Each number is 128 + 32 x the weight over its row's rms, rounded and kept within 0 to 255. Layers, rows and columns count from 0. The size above them is the row's rms in percent of the matrix's.

# layer 17 MLP gate, 448x160, rms 0.246, rows 349-403, columns 120-159
size [105  97 101  97  99  95  99 104  97 105 103  94 100 104  95 100 102 106 106  96  95 103 103 105 103 100 100  98 100 103 102 104  90  97  95  96  86 102 100  90  98 110 103  94 102  97 100 102  89  94  99  99  91 104  95]
[[114 139  66 115 157 175 164 100  63 165  89 120 135 165 156 183  99 106 166 106  71 180 106 157  81 162 122 141 119 175 161 144 132 158 128 174 121  76 145 117]
 [228 171 127 170  99 183  93 112 102 157 149 121 117 115 111 187 145 191 136 171 126 143  85  90 168 174 131 160  78 123 137 159 140 147 148  92 143 132  79  97]
 [ 85 133 171 156 171 122 166 132 179  99 115 119 129  75 128 164 158 180 121 147 183 132  98 163  56 133 107 117 137 139 179 105 136  72 109 190 145 116  79 145]
 [114 144 121 127 135 158 124  83 159 176  96 119 113 125 176 159 137 104 164 129  97 150 106 111 146 170 164 142 115  67  75  83 181 162  99  93 143 119 126  56]
 [ 66 124  92 121 123 134 116 126 117 120 157 147  98 127  84 153  93 135 119  91 136 151 115  97  97 146  96 151 163  39  87 128 134  76  59 142 187 100 112  65]
 [ 90 102 146  57 132 139  70  79 169 143 175 141 169 111 110 104 108 185  80  97  86 149 180  99  87 191 110 124 105 110 117  80 138 183  68 119 220 108 160 134]
 [140 140 117 118 125  73 169  55 154 131 166 104 108 174 139  87  89 118 153 137 211 147 183 139  90 131  88 105 172  94 160 132 132 159 141 111 142  76 128  78]
 [126  70  72  99 105 119 185 122 139 126  97 104 136 129 175 206 127 146 150  90 104 162 104  77 127  95 112 125 119 124 176 103 184 116 145 125 174 168  77 119]
 [124 124  58 179 109 145 105  90 146 116 133  95 113  72  95 100  74 127 133  51  90 148 124 178 161 121  86 172 114 122 118 106 113 111 137  73 183 115 105  91]
 [108 181 131 109 113 179 120  95 116  86 158 109 108 120 167 219 128 153 133  65 184 103 106 125  72 133 147  89 101 177 118 112 136 123 136  74  88 124  76 143]
 [177 158 105 160 132  85 136 107 113  69 159 198 108 113 151 153 130 115 153 113  96 146  74 135 133  88 133  90  98 157 159 176 104 144 126 168 110  94  54  84]
 [124 110  95 185 117 105  98  95  81  85 165 120 112  79  42 101 110 147 162 145 119 143 162 108  79 151 123  85 156 122 133 110 202  93  61 164 177 142 102 114]
 [147 128 125 202 146 183 130 112 115 111 133 193 157 127 123 180 115 208 160 115 168 146 167 155 115 125 131 129 115 127 145 126 105  93 156 130 117 160 101 139]
 [ 52 119 113 142 163 101 149 128 191 207 162 137 118 158 119 128 118 118 125 146 158 177 178 117 136  56 124 221 131 144 130 141 110 139 148 125 144 151 129 117]
 [109  77 135  99 102  99 133 131 117 120  96  87 146 116 143 127 155 126 111 163 104  60 102 133  69 184 120 131 117 144  58  73 131 116 145 173 109  92  30 157]
 [125 128  83 136 187 120 113 141 129 104 114 118  56 116 131 156 118 112 144 169 114  86  96 113 196 147 163 107 107 105 190 102 132 124 230 124 110 135  91  78]
 [ 89  85 161 142 133 117 165  95 113 162 151 156 111 123  70 111 116  82 118 180 174 115 113 143 138  95 116 114 133  86 177  94 145 110 117 100 146  89 147 118]
 [105 170 129 105 151 123 180 111 125 154 130 139 103 162 105 180 130 115 147 173 156  89 169 164 133 150 129 183 183 144 103 164 154 115 167 125 144 125 124 123]
 [108 201  75 175  93 147 133 133 123 178 113 130 112 173 171 115  89  95 148 184 227 104 147  94 111 137 110 107  85 177 130 130 100 151 148  98 131 106 148 151]
 [ 68 175 130 178 121 104 117  89 119 148 136 161 114  95 165  97 112 126 166 140 112 124 115 100  86 149 176 117 127 163 102 141 184 139  54  95 125 130 121 127]
 [103 120 132 173  96 184 137  58 155 130 163 104 159 120  78 144  75  77 155 113 138 128  98 128  72  89 154  89 176  81 143 103 119  46  95 121 136 181  72  79]
 [114 134 113 124  95 150 147 108 128 140 115 171 150  83 124 149 111 155 142 148 106 173 127 155 114 168 248 186 117 155 148 155 138 130 113 117 118  94 115 106]
 [136 180 130 112  72  94 100 171 110 124 177 126 159 133 134  90 187  94 154 156 161 123 203  94 171 137 186 152 144 132 166 162  96  62  99  76  99  88 131 149]
 [133 102 140 125 128 153  74  97 104 164 106 132 206 116 175 143 167 136 136 142 171 152 159 146 146 134 132 145 131 103 143  93  82 114  97 132 166 118 114 172]
 [102 117  93 148 110  81  62 184 188 108 115 139 107 118 130 100  77 177 101 112 138 152 130 116  77 184 180 117 110 191  92 151 140 142 142 160 195 117 106  89]
 [124 119 146 170 152 163 121 114  68 134 160 133 173  67 105 163 122 173 163  95 141 132  63 152 147  99 114 102 129 136 106 121 255 150 133 139 135 121 126 187]
 [187  85  79  73 188  96 106 124 130 171 173 123 127 129 124  65 125 138 155 115 152 181 136 107 160  95  98 146 173 153 167 130  88 107 129 106 103  91  82 118]
 [169 104  96  88 144 172 105 115 185  92 128 177 170 120  84 119 101 108 147 110  73 141 171  76 183 146 113 119 128 147 166 111  83 153  82 157  85 167 160 124]
 [159 116 136 124  53 165 159  76 135 163 131 163 141 125 124 166 112  97 163  78 125 136 175 124  85 147 168 164 137 110 133 108 184  94  97 130 124 118 167 140]
 [177 145  92 150 124 142 167 129 135 179 125 109 112  99 168 188 144 119 170  59 104 147  59 108 186 122 132 105 138  99  96 132 184 144 145 105 116 146  93  73]
 [133  98  96 175 108  91 163 174 151 118 103 133 147 146 141 110  83 218 121 131 150 137 102 120 137 200 192 164 140 135 114  87  95 101 142  59  77 102 129 107]
 [141 172 102  91 130 121 183 157 103 113 157  90 126 164 152  92 132 135 109 181 144 104 142 149 134  79 171 150 153 125  68 105 106 125  72 118 150 190 101  52]
 [161 167 195 114 141 170 157 170 147 125 142 119 130 135  82 106  98 135 123 186 123 187 109 161 128 165 181 132  23 116 153 118 168 103 109  79 131 158 141  94]
 [102 187  89 175 100 113 165 145 199 163  50 192 127 133 138 166 158 154 107  93 153 140  98 183  99 131 144 155 134 154 151 126  99 108 126 108 126 122  84  51]
 [119 145 115 184 133 113 132 106 112 144 191 123  83 112  96 117 129 106 137 145 131 150 164  60 130 133 188 147 127 108 181 148 123  97 111 179 119  99  92  58]
 [113 150 169 162 152  66 193 195 138  80 146 136 176  98 116 139 132 142 153 103 180 157 141  69 114  78 106 188 113  65 153  76 109 122 136 166 143 149 156 132]
 [162 194 133 148 115 169 131 131  91  99 125 177 135 127 135  78 140  65 176 117 100  89  96 154 152 102 151 128  98 151  88 151 106 135 180 133 120 143 113 125]
 [135 144  84 178 142 129 133 143  78  87 108  96 184 128 102 105 170 173 156 142 125 130 129 151 158 141 121 210 140 163 117 104 123 144 133 174 149 139 124  93]
 [164 144 136  76 110  17 140 220 122 113 140 115 177 137 111  93 123 102 107 126 123 113  78 135 136 204 140 106 101 153 107 147 142 111 179 152 110 139 146 118]
 [121 131 112 107  44 159 102 132 133 154 142 143 139 161  36  90 113 138 149 107  86 124 162  89 191  71 194 136 114  97 157 187 112 118 168 145 154 136 152  88]
 [108 113 109 122  67 128 178 116 175 122  63 157 184 142 152 105 139 136  79  72 120 166 169  96  76  80 136  99 106 169 231 144 121  71 169  55 153 138 101 112]
 [126 128 142  86 123 158 115 108  84 196 149 169 122 124 165 105 157  68 147 108 113 148 152 161 183 138 132 119 122  82 149 118 163 109 103  86 159 138 139  78]
 [104  97 124 147 135  55 116 158 158 223  98  98  95 167 122 115  87 115 114  46 205 135 163  70 139 118  49 117  39 160 163 136  96 131 120  84  63 106  59 122]
 [141  92 157 123  93 129 178 120  94  79 127 144 196 101 140 145 143 112 137 132 124 162  91 134 143 125 129  70 159 137 158 128  58 132 147 127 180 161 206 159]
 [125  77 140  83  92 100 175  95 104 105  92 125 164 181 121 123 140 130 175 166 195 147  90  97 145 144 102  92 106  81 121 119 106 152 120 160 139 182 104 155]
 [144 143  76 127 142  88  89 152 169 130 118 147 125  83 102 187 120 229 135 128 172  92 101 164 151  96 159 131  98 110 135 143  81 133  93 118 116 138 174 174]
 [ 84  93  64 123 141  98 106 125 151  47 113  98 187 130 159 106  77 168 157 120 132 117 156 157 153 106 148  42  69 116 109 151 139 140 117 159  77 165 128 144]
 [ 76 122 131 129 144 118 143 139 169 106 136 125 102 193 127  99 167  82 193 160 194  91 175  76 113 101 117 233 167  72  90 108 125  97 133 142 122 166  84 132]
 [133 144 153 145 103 107 111 133 139 147 100 150 138 147 134 130  97 154 150 195 181 117 122  84  78 181  81 106 186 131 195 122 155 174 119 143 137 109  95 113]
 [140  81 153 144  85 132 128 132 107  74 115 123 167 100 108 146 101 172 119 134 123 169 157 143  95  89 201 118 149 179 162 168 133 149 141 118  96 213 177 121]
 [148 128 180 172 107 184 121 114 127 155 164 157 190 127 123 172 107 152 200  95 104 102 100 151 179 176 131 153 115  90  68 131 115  88 109 124 100 143 142 149]
 [ 81 110 136 174 144 124 164  74  90 162  89 136 143 161 125 121 157 178  96  62 116 131 152 141 160 140 147 180 153 100 126  92 160 130 113 135 126  84 126  53]
 [100 163  96 105 118  82 138 180 113 176 152 101 143  51  90 149 125 178 105  81  84 154 137 111  91  90 151 167 116 121 167 129 107  95 104  99 185 166 138  64]
 [110 106 124 126 156  99  44 115 132 199  97 153 130 123 104 172 165 166  89 111  86 162  78 116 143  89 114 172 116 163 172 106  71 102  73  75 123  78  83  78]
 [156 142 129  97 143 108 182  71 130 155  88 123 142  61 152 183  86  92 139 128  86 137 112 106 210 197  96  89  78 143 117  78 116 160  84 109  91  84 144  96]]
# layer 17 MLP up, 448x160, rms 0.238, rows 349-402, columns 120-159
size [100 102  98 104 104 102  96  98  97 102  99 119 101  97 101 106 104  97 105 103 102 102 102 106 102 103  99 102  99  99 100  97  91  94 102  94  92  96 107  95  97 105  97 100  97 101  96 100  98  95 105 101 102 102]
[[146 110 158 104 123 155 192  86 115 156 103 134 136 107 152 200 162 161 125 134 104 142 144 135 115 128 137 112 114  98 119 125  95 122 164 151  79  92 108  92]
 [132 140  97 143 130 107 151 143  53 125 122 134 134  99 141 103 140 105 113 108 116 176 110 145 135  92  87 152 100 127 106 174 182 135 169 160 130 170 180 100]
 [ 81 119 144 103 152 145 168 158 148 104  64 129 114 116 157 159 107 162 134 114 120 161  87 154  65 195  83  86 150 117 153 113 171 158 160 128 122 180 111 154]
 [132 142 168 102 168 102 114  82 153 177 105  98 117 110 149 112 154 102 129 156 108 161 136 107 136 108  64  85 169 131 125  79 156 133  94 104 150 131 118 149]
 [164 176 189 133 121 141 137 150 109 124 120 133 150 196 175  84 118 181 151  86 106 136 158 123 101 122 159 126 106 145 165 148 164 204 145 143  33  94 122 144]
 [157 129 111 122 189 136 131 113  71  89 150 115  86  93  93 197 151 111  82 143 164 107  96 119 105 130 155 153 130  86 163 155 124 126  74 150 122  99 207 121]
 [142 123 186 134  99 102  79  97 133  71 123 120 176 107 139 134 174 131 153 179 175 134 153 128 120 228 157 162 148 104 173 103 135  93 108 186  87 154 124 117]
 [159 172  76 113 148 115 106  83 177 177 195 103 115  98 148 111 134 154 140 115 108 125  66 135 120 171 147 133  92 141 159 115 153 128 214 105 151 131 131 151]
 [169  90 125 133 150 107 243 155 130 172 120 159 157 124 124 120  85 142 101 119 165 164 113 147  67 137 152 134 208 144 132 169 164 148 183 152 142 176 115 161]
 [ 48 109 117 149  91  86 108 153 168 186 107 147 130 139  99  57 152 121 137  71 116 129  95 130 132 159 118  68 174 114 120  87 178 130 159 161  82 149 124  83]
 [146 110 125  83 170 110 146  50  73 206 148  81 171 141 109 105 142 163 137 122 163 138 132 139 111 180  93 149  76 118 145 160 135 126 180 158 139 156 154 150]
 [124  99 122 178 114  90  94 107  73 102 148 127 106  72  60 137 133 158 168 135 144 177 177 112  53 151 129 104 178 122 154  94 177  62  86 159 159  99  84  91]
 [ 82 166 142 134 114 107 131 110 127  97 105 129 119 139 140 131 137 127  69 129 190 199 154 115 139 122 104 121  62 152  89 146 119 111 142 103 171 140 111  81]
 [117 180 142 141  99 142 108 114 124 114  72 187 151 129  95 188  94 126 140  97  69 158 152  74 139 116 105  49 144 129 139 160 132  96  95 129 129 119 147 140]
 [ 79 121 113 168 132 122 162 119 181 138 104  90 123 147 127 132 141  81 191  79  85 118 158 117  46 138 171 149 101 136 100  57 178 125 115 106 116 133  88 100]
 [110  43 171  98 133 122 108 141  81 137 112  83 155  56 187  94 166 143 119 133 109 103 139 124 100 122 109 153 146 104 109 167 142  99 129 113 138 154 107 101]
 [125  76  67 114 111 129 116 120 136 130 120 116  99  98 129  87 169 146 130 132 147 152 125 129 140 150 135  93 152 126 108 134 150  84 109 163 146  93 101 113]
 [140 131 121 149 141 161 120 121 132 156 160 122  99 147 138 153 127 143  85  82 159 150 126 129 136 163 109 148 132  69 128 120  96 146 121  95 157 177 142 147]
 [106 171  46 135  90 140 148 138 161 135 170  46  76  99 125 122 160 112 118 169 109 149 228 133 116 186  75 158 136  83 112 160  95 114  73 142 133  77 116 166]
 [135 121  88 130 119 122 147 180 159 153 141 119 153  95 100 232  78 130 179 105 127 104 129 131 114 109 153 106 108  98  90 116 153 154  87 200 140 168 116 116]
 [145 153  64 138 139 161 143  83 168  86 107  72 107 113  87 105 176  95  89 113 189 198 129  87 165 141 141 103 132 149 150 130 151  88 113 175 144 142  61  99]
 [143 127 121 110  79 110 101 112 118 153 111 154 106 138 134 165 136 120 136 137 133 128 184 165 156 174  53  83 106 121 126 177  83 113  93 144 108 168 107 133]
 [164 173 141  75 105 125  97 104 122  81 165 140 133 117 151  99 180 143  98 100 133 148 124 155 112 155 166 185 125  86 175 165 114 140 159 103 137  92 107 198]
 [118 117 148 128 128 144 103 129  92 128  83  55 152 132 116 126 140 120 134  96 122 126 145 100 136 148 169 180  86 108 164 135 146 103 136 161 133 172 111 143]
 [122 148 119 110 152 160 141 126 133 110 129 120 121 114 113 111 144 136 167  88 155 127 120 150 167 162  87  81 166 156 114 131 145 122 114  66 102 159  90 113]
 [150 126 133 118 139 141  40 122 162 146 109  80 141 136 107 119 129  79 161 161 161 106 129 137 140 197 127 132 137 133  99 102 122 159 156 145  70 165 141 122]
 [139  81 111 133 130 106 104 109 193 184 146  94 169 110  98 107 140  67 137 125 129 161 156 167 139 147 138 141 125 128 149 150 106  96 157 162 104  97 115 110]
 [125 107 108 122 117 155 179 163 144 108  87 144 177 169 141 122  86 131 152 156 101 109 118 150 137 109 114 147 103 102 135 133 106 168  97 157 126 107 103 122]
 [121 162 123  47 127 178 136 141 101 179 184 171 133 115 139 146 164 103 137 103 100 122 155 102  85  88 166 166 148 108 129 102 164 101  96 114 112  91 116 109]
 [ 54  91 152  77 100 127  51 109 176  81 154 144  96 174 164 143 155 144 154 161 165 147 179 119  84 170 141 115 150  68 154 171  83 159 113  62 161 127  94  95]
 [165 145 150 116 107 161 131  68 155 159 122 112  82 132 103 114 105 137 130 145  84 127 134 168 134 147 160 143 138 145  54 105 113 146 131 146 105 155 125 117]
 [133 112 110 142 108  91 119  92 184  67 127 107 116 157 142  92  84 136 143  84  78 139 174 144 139 121 173 140 112 106 176 137 150  84 115 111 132 120 122  85]
 [126 118  59 138  69  99  88 167  79 128 128 142 151  76 178 108 143 123 135 166 162 116 144 119  93  39  62 154 179 154  94 189 167 169 129 128 116 110 165 138]
 [103  73 149 181  90 125 152 100 177 113  58 130 114 163 126 108 131 147  77 126 117  81 138 157 132 121 122 107 136 118 143 115 177 148 124 111 119 169 124  41]
 [103 121 154 133 124 164 156 192 157 173 138 147 113 138 221 103 152 108 148 122 102 133 144 122  99 112 173 131  88 158 130 178 152 169 134 141 101 113 212 132]
 [107 105 153 144 139  76 116 166 135  81 134 158 100 125 108 132 161  81 170 136 185  93 138 100  89 118  82 176 120 117 186 123 148 145 156 171 102  95  62 121]
 [127  55 119 136 121 116 148 113 131 120 124 102 156 102 147  88 111  84 129 137  76 152 166 110  88 168  78 139 126 151  80 129 116 125 158  70 111  87 117 153]
 [109 115 108 123 101 117  98 106  95 157 125  94 145 158 127 105 118  35 130 143 126 139  71 134  81 130 125 130  98 112 106  77 110 143 152 132 106 153 174 138]
 [144 118 115 138 121  94 143  96 173 136 117 156 132  81 147 100 150 136 156 106  78 111 155 117 173 146  93 145 149 110  87 143 103 150 159 142 163 104 107 127]
 [ 49 158  88 132 105 175  95 128 114 150 159 129 115 112 102  96 131 140 117 113 118 121  93  89 151  56 193 150 152 116 142 170 160 103 137 118 103  99 173 111]
 [149 149 164 168 104 126 127 157 121  89 123  95 134 187 128 122 150 157 102 196 129 178 101 174 172 162 139 144 156  85  89 161 125 142 118 112 152 179 149 112]
 [161 161 128  77 127 159 101 121 150 113 179 153  68  81 172  89 193  98 143 131  95  76 209 146 168 178 115 121 149 148 110 125 120 130 116 143 185 171 145  74]
 [130 170 153 169 131 145 189 159  99 144 120 124 127 166 170 125 116 150 125 188 144 142 197 142 145 107 135 105 106 126 115 111 187 122 107 209 152 166 163 146]
 [162  86 140 105  60 116  66 123  95 171 170 120 160 131 144 159 128 152 146 137 135 133 138 102 154 150 183 158  97 129 210  92 107 147 114 126 155  99 138 190]
 [111 102 142  95  63 156 148 161 182 120 126 126 158 170 115 177 154 146 120  91 154  64 106 157 118 148 124  97 143 129 217  68  72  66 146 143 170 113 144  85]
 [150 143 180  97 112 146 157 125  46 173 112  84 146 154 119  59  59 118 128 154 129 124 151 101  93 146  36 130 135 124 138 156 149  75 106 146 124 116 117 150]
 [145 144 117 119 109 188 107 127 159  48 139 152 114  94 149 206 151 104  83 183  97 128 120 123 184 145 134 137  95 139  85 125  98 147 173 114 118  74 130  80]
 [106  99 151 115 165  88 134 119 162 120 159 119 146 131 120 170  99  97 117 163 136 119  76 142  60 112 115 187 116 122  99 153 169 188 147 128 147 136 145 149]
 [ 66 128  96  81 100 155 173 178 134 168  89  79 130 120 110 152  82  84 125 198  93 128 159 119 129 120 121 130 117 118  79  96 161  56 115 156 118 114 145 126]
 [117 173 202 105 144 165  89 159 139 112 162 105 111 162 143  97 150 147  93 185 195 123 153 162  90 156 184 131 126  59 107 106 113 149 149 164  64 141 138 185]
 [129  66 108  93 125 122 160 163 120 123 178 131 107 123 144  82 140 152 149 148 183 156 188 159 134 103 137 153 186 109 102 134 139 191  95 161 130  91 112 128]
 [100  95 176 119 160 135 106 138 178  72 103  86 135  75 152 118  82 101 151 146 168 180 170 109 150 149 100 116 111  68  99 117 122 106 133 146 101 185 123  69]
 [141 146 128 144  98 148 138 136 155  84 138  85 106 146  98 123 115 138  39 137  91 135 123 158  94 145 157 128 104 136  92 169 129  96 100 119 172 162 122  79]
 [161  84 119 244 137 128 166 135 119 127 136 112 124 161 158 106 199 133 160 142 159 136 127 124 125 120 145  85  84 132  79  77 166  65 104 135 165 108 164 142]]
# layer 17 MLP down (transposed), 448x160, rms 0.136, rows 349-402, columns 120-159
size [109 104 104 102  95 104  97 104 100 108  99  95  98 101 106 102 104  95 107 103  96 104 103 104 104 102  95  99  97 104 103 103  92  95  86  93  97  99  99  92  99 105  97  94 101 100 100 100  99  97 100 103  94 103]
[[121 153 163 195 156 139  99 165 116  68 134  98 118 118  75  73 128 171 123 117 206 109 126 104 162 103 133 131 166  85 114 145 178 144 107  93  93 164 146 124]
 [137  63 116 109 141 126 110 112  87 167 151 121 169 126 110 178 127 100 119 138 143 140 109 138 115 156 155 106 155 103  97 137  99 122 126  98 133 112 139  82]
 [124 108 143  93 165 115  88 101  71  86 187 105  83 146 143 132 129 102 129 153  66  97 165 105 130  38 151 130  85 149 146 108 112 186 113 108 135 120 164 130]
 [170 151 152  98 117  99 154 157 159 109 146  88 181 149 115 155 143 175 106 168  52  98 153 177 182  71  94 169 114 141 139 132 170 174 105 173 153 147 128  86]
 [ 64 165 118  66 137 133 118 101 151 171  87 150 110 104 136 153 125 139  92 129 140 125  97 170 150 137 112 131 135 151 116 202 111 148 186 106 143  47 194 123]
 [ 76 143 122 131 142 192  88  99 196  90 166 113 222 139 113 100 116 163  74 125 135 172 150 186 168 127 101  57 191 177 173 105 120 180 134 116 150  69  64 146]
 [ 92  89 142 136 168 176 158  53  96 147 112 153 108 154 146 116 106  96 117  95 160 170 152 137 159 131 140  80 132 109 176 116 131 111  78 124  96 129 200 138]
 [130 133 142 117 184  82  98 133 181  85 167  84 163 145  99  78 140 116 144 140 239  82  97 190 117 143 117 184 197 170 138 169 118 138 107 120 137 177 113 110]
 [131 157 134 131  58 105 148 110 144 143 121 132 145 123 119 183 189  67 162 133  86 152 108 167 149 171 145 156 116 112 117 112 169 107  57 135 122 103  59 160]
 [174 139  65 125  86 102 176 141 102 139 173 125  93 120 144 139 111 157 142 115 119 159 158 103 132 170 107 197 128 122  47 157 109 129 118 124  84 174 143 195]
 [114 159 161 139 109 162  95 131 128 136 101 131 106  88 169 110 109 141  80  57  96 149 169  55 145 104  62 145  69  92 139 146 161 139 106 122 194 115 133 103]
 [112  88 136 181 140 121 111  99 108 100 161  91 128  88   0 156 124 111 136 138  39 134 123 134 104 137 137 128 134 113 148  89 229  96  70 170 129  98  98  42]
 [129  83 141 183 137 186 124 159  96 132 106 196  61 110 113 117 134 121  97 113 102 173 152 118 128 119 115  85 181 106 124 130  71 203 112 169 111 137 121  93]
 [ 93  74 134 111  63 120  77 134 139 115 146 141 133 156 144  77  83 122 105 179  65  88 105  69 171 178 192 168 186 146 148 105  81 156 168 105 152 179 129 118]
 [139 109 126  65 151 152 151 120 139 138 128 138 121 116 175 109 121 137  80 162   0 147 152 121 165 122 130 107 148 181  86 156 143 180 139 155 100 171 144 204]
 [125 147  81 127 159 181 140 127 151 120 172 116 176 116 161 107 142  88 148 111 203 114 128 164 174 112 104 123 178 177 180 150 125 143 160 113 132 114 146 110]
 [129 141  59 190 143 172 162 125 146 146  86 152 197  99 104 126  90  94 153 113 125  86 149 120 138  84 150 142 122 176  81 138  79 101 103 121 114 141 110 152]
 [109 119  87  64 104 135 135 129 148 129  90 101 135 155  45  79 104 142 148  97 179 169 159 115 126  29 146 110 156 111 131 166  65 163 138 108 124 120  67  82]
 [125 106 132 119 157 115 117 107 111 120  94 169 189  81 122 111 100 140 105  72  55  94  83 157 162 121 158 146 118 173 106 160 174 117 120 177 189 133  79  80]
 [ 89 104 112 160 153 146 126 145 123 121 120 134 128 181 104 157 142 138 128 104 255 122  95  97 138 162 136 135  96 161 115 139  97 113 138 137  96 105 101  22]
 [153 134 104 217 123 129 153 158 126 125 168 115 143  84  33 104 126  62  97 134 255 120 128 149 143 102 131  94 149 162 149 112 122 129 109 131 157 126 119  98]
 [195 113 135 177 148 151 152 155 116 138 135 124  96  46 139 206 117 159 136 110  87 149  91 166 155  82 138 103 140 119 151 109  90  95 139 136 112 106 227 147]
 [ 68 154 144 107 159 103  98 156 126 137 141 165 162 110 139 110 138 145 149 124 117 142  59 191 104 105 163 162 146 140 115 127 159 134 136 178 140 132 165 130]
 [128 102  99 155 126 186  80 116 159 117  67 118 140 144  75 128 136 128 109  86 151 161 106 154 116 132 171  75 137 145 109 117 109 138 153 178 145 161 121 178]
 [117 150 124 191 124 141 126 154 123 128  77  79 137 102  93 117 156 116  69 144 183  92 172 117  61 123 191 108 107 143 156  69  83 105 143 150 111 114 113 127]
 [114 129 159 110 131 137 191 128  92 105 141 115  72 136 167 164 193 150 107 191 214  88  75 161  83 116 141 145 140 119 105 135 137 154 106 103 172 125 141 139]
 [152  46 116 140 149 119  89  82 139  89 111  92  94 101  94  85 164  78  85 122  76 124 124 155  90 180  91  83 143 149  88  96 117 153 199 135  59 125 107 191]
 [ 86 177 130 134  99 182  91 183 130 138 177 139 113 120 124 176 125 171 116  93  29 146 153 132 106 148  97  80 164  86 107 108  97  94  48 181 138 123 159 188]
 [180 152 164 159 174 145  82 141 150  31 110  71  91 124 173  31 139 141 112 176 104 101 107 153 123 104 133 102  84 176 146 143 186 153 153 125 170 128  99 151]
 [ 68 108  66 140 128 143 167 109 186 116 120 145 114 120 134  50 113 124 169 131  51 117  86 121 124 140 127 102 120 113 114 182 116 110 106  86 143 119 180 144]
 [118 121  80 115 135 148 113 112  83 102 115 147 185 110 101 153 127 119 119 178  81 143 110 129 130 104 119 131 171 153  58 201 158 206 155 140  84  90 151 155]
 [128 130 132 116  91  95 168 158 155 149 171 155 135 113 105 140 114  89 141 142 181 107 139 106 144  62 122 169  86 140  85 153  63 116 151 167 151 164 117  84]
 [ 90 121 136 128 114 136 150 129 137 134 153 111 206 144 136 106  76  99 142 164 213 142 155  83 156 200 162 112 193  43 105 143 140  88  89 150 116 195 144 115]
 [150  89 110 128 158 159 108 100  99  85 162 117 105 115 116 185 206 170 105  72  61  87 111 135 149 104 120 133  93  85 140  91 161 113 163 158 125 131 132 133]
 [143 130 135 138 117 128 150  99 165 159 176 142 127 178 255  85 152  67  73 123  78 123 115 143  97  92 105 155 111 100 129 144 101 130 127 125 154  49 116 164]
 [103 139 125  69 173 170 139 175 153  59 116 132 114 107 174  90  98 111 125 127 121  91 139 154  99  88 159 127  84 151 140 146 133 107 137 128 104 158 124 132]
 [111 180 146 155 128 128 146 145 140 111 172 109  82 103 115 157 131 163  74 142 159 137  73 105 170 143  84 125  62 156 214  98 127 153 154 140 198  63 177 120]
 [146 119 152 118 108 137 136  49  91 149  88  88  72 170 111  49 143 112 161 140 136 132 183 124 113 150 149 106 173 199 143 107 118 109 130  86 169 119 168 143]
 [ 76 125 144 130 167 137 160 164  97 155  92 164 115  99 139  53 128 134  52  97  58  95  91 118 114 135 126 145 118 122 123 129  95 128 127 130 115 146 141 157]
 [ 81 157 139  85 133 120 112 118 118 141  70  89  67 100 100 133 103  88 144 161  73 190 102 131 107 164  97 112 105 143 119 116 106 146 112 115 151 136 152 148]
 [119 152  80 136  71  94 129 163 133 198 189 106 127 126 168 126 148 151 125 179 211 118  95 153  92 107  84 122 122 126 162 128 111 121  95 142 175  90 105 157]
 [163 109 152 170 116 141 117 151 136  61 154 137 126 159 127  88 124 126 159 142  43 103 118 103 190 153 173 122 135  82 102 147 173 109 123 210 201 156 174 185]
 [144 148 102  81 121 154 149 146 110  78 117 132 153 198  63 158 189  55 158 199 173 131 126 149 128 134 138 161 176 134 159 143  62 106 139 133 147 112 106 119]
 [ 96 161 115 147 136  83  88 177 202 146 116 138  89 129 154 127  58 144  78  96  64 109 158 161  62 117 132  23 133 148  62 107 126 179  79 133  81  87 171 110]
 [152  96 133 145 135 122 149  55 123 120 114 161  95 119 101 157 118 175 125 168 228  80 123 104 115 113 118  89 112 103  88 125 106 146 144 150 174 176 128 118]
 [119 138 124  67 114 135 101 171 137 144 117 110 134  94  92 167 154 133  96 119 173 123  97 173 114  76 159 142 117 163 194 106  87 167 130 119 102  86 136  62]
 [121 135 130 128 137  96 139 133 121 192 119 185 156 104  89 137 185 155 124 139 144 100 115 126 148 182  96 150 150 126 100 158 168 125  99 193 105 142 154  66]
 [149 136  96 183 135 122 158 133 165 165 112 128 194 162 141 152 116 129 112  88  42 174 130 147 124 104 169  83 126  83 151 177 150 117 168 113 138 134  75 140]
 [ 96 164  89  95 138 100 130  73 137  69  82 144 154 172 125  99 133 116 161 108 184  66  93 103 120 188 160 115 118 147 127 145 169  89  63 159 104 132 105 102]
 [116  90  14 185 171 115 134 127  98 109 169 170 106 132 115  74  75 145  75 173 114 147 170 145 137  85 180 139 142 166 199 116 104 164 137 123 105 190 120 120]
 [116 151 154 149 147 120 118 118 177 140  97  87 146  88 154  97 104  97 112 148 242 128 101 153 118 133 137 121 176 139 126 129 113 164 138 165 159  79 133 118]
 [108  90 125 206 124 188 135 159 117 162 145 118 101 145 130 151  99 184 150 170 145 142 147 140 127 142 135 147 101 126 122  77 161 141 154 156 133 157 137  80]
 [153 132 142 117 149  77 176  88 135 130 133 133 136 165 148 182 139  82 164 118  65 135 151 129  79 153 164 159 153 116  99 125 160  99 185 118 120  92 103 193]
 [110 162 128  73 149  84 113 112 103  96  96 149  68  95 107 147 110 172 114 165 165  78 190 183 134 149 187 166 114 129 129 160 131  98 124 141 104 175  86 178]]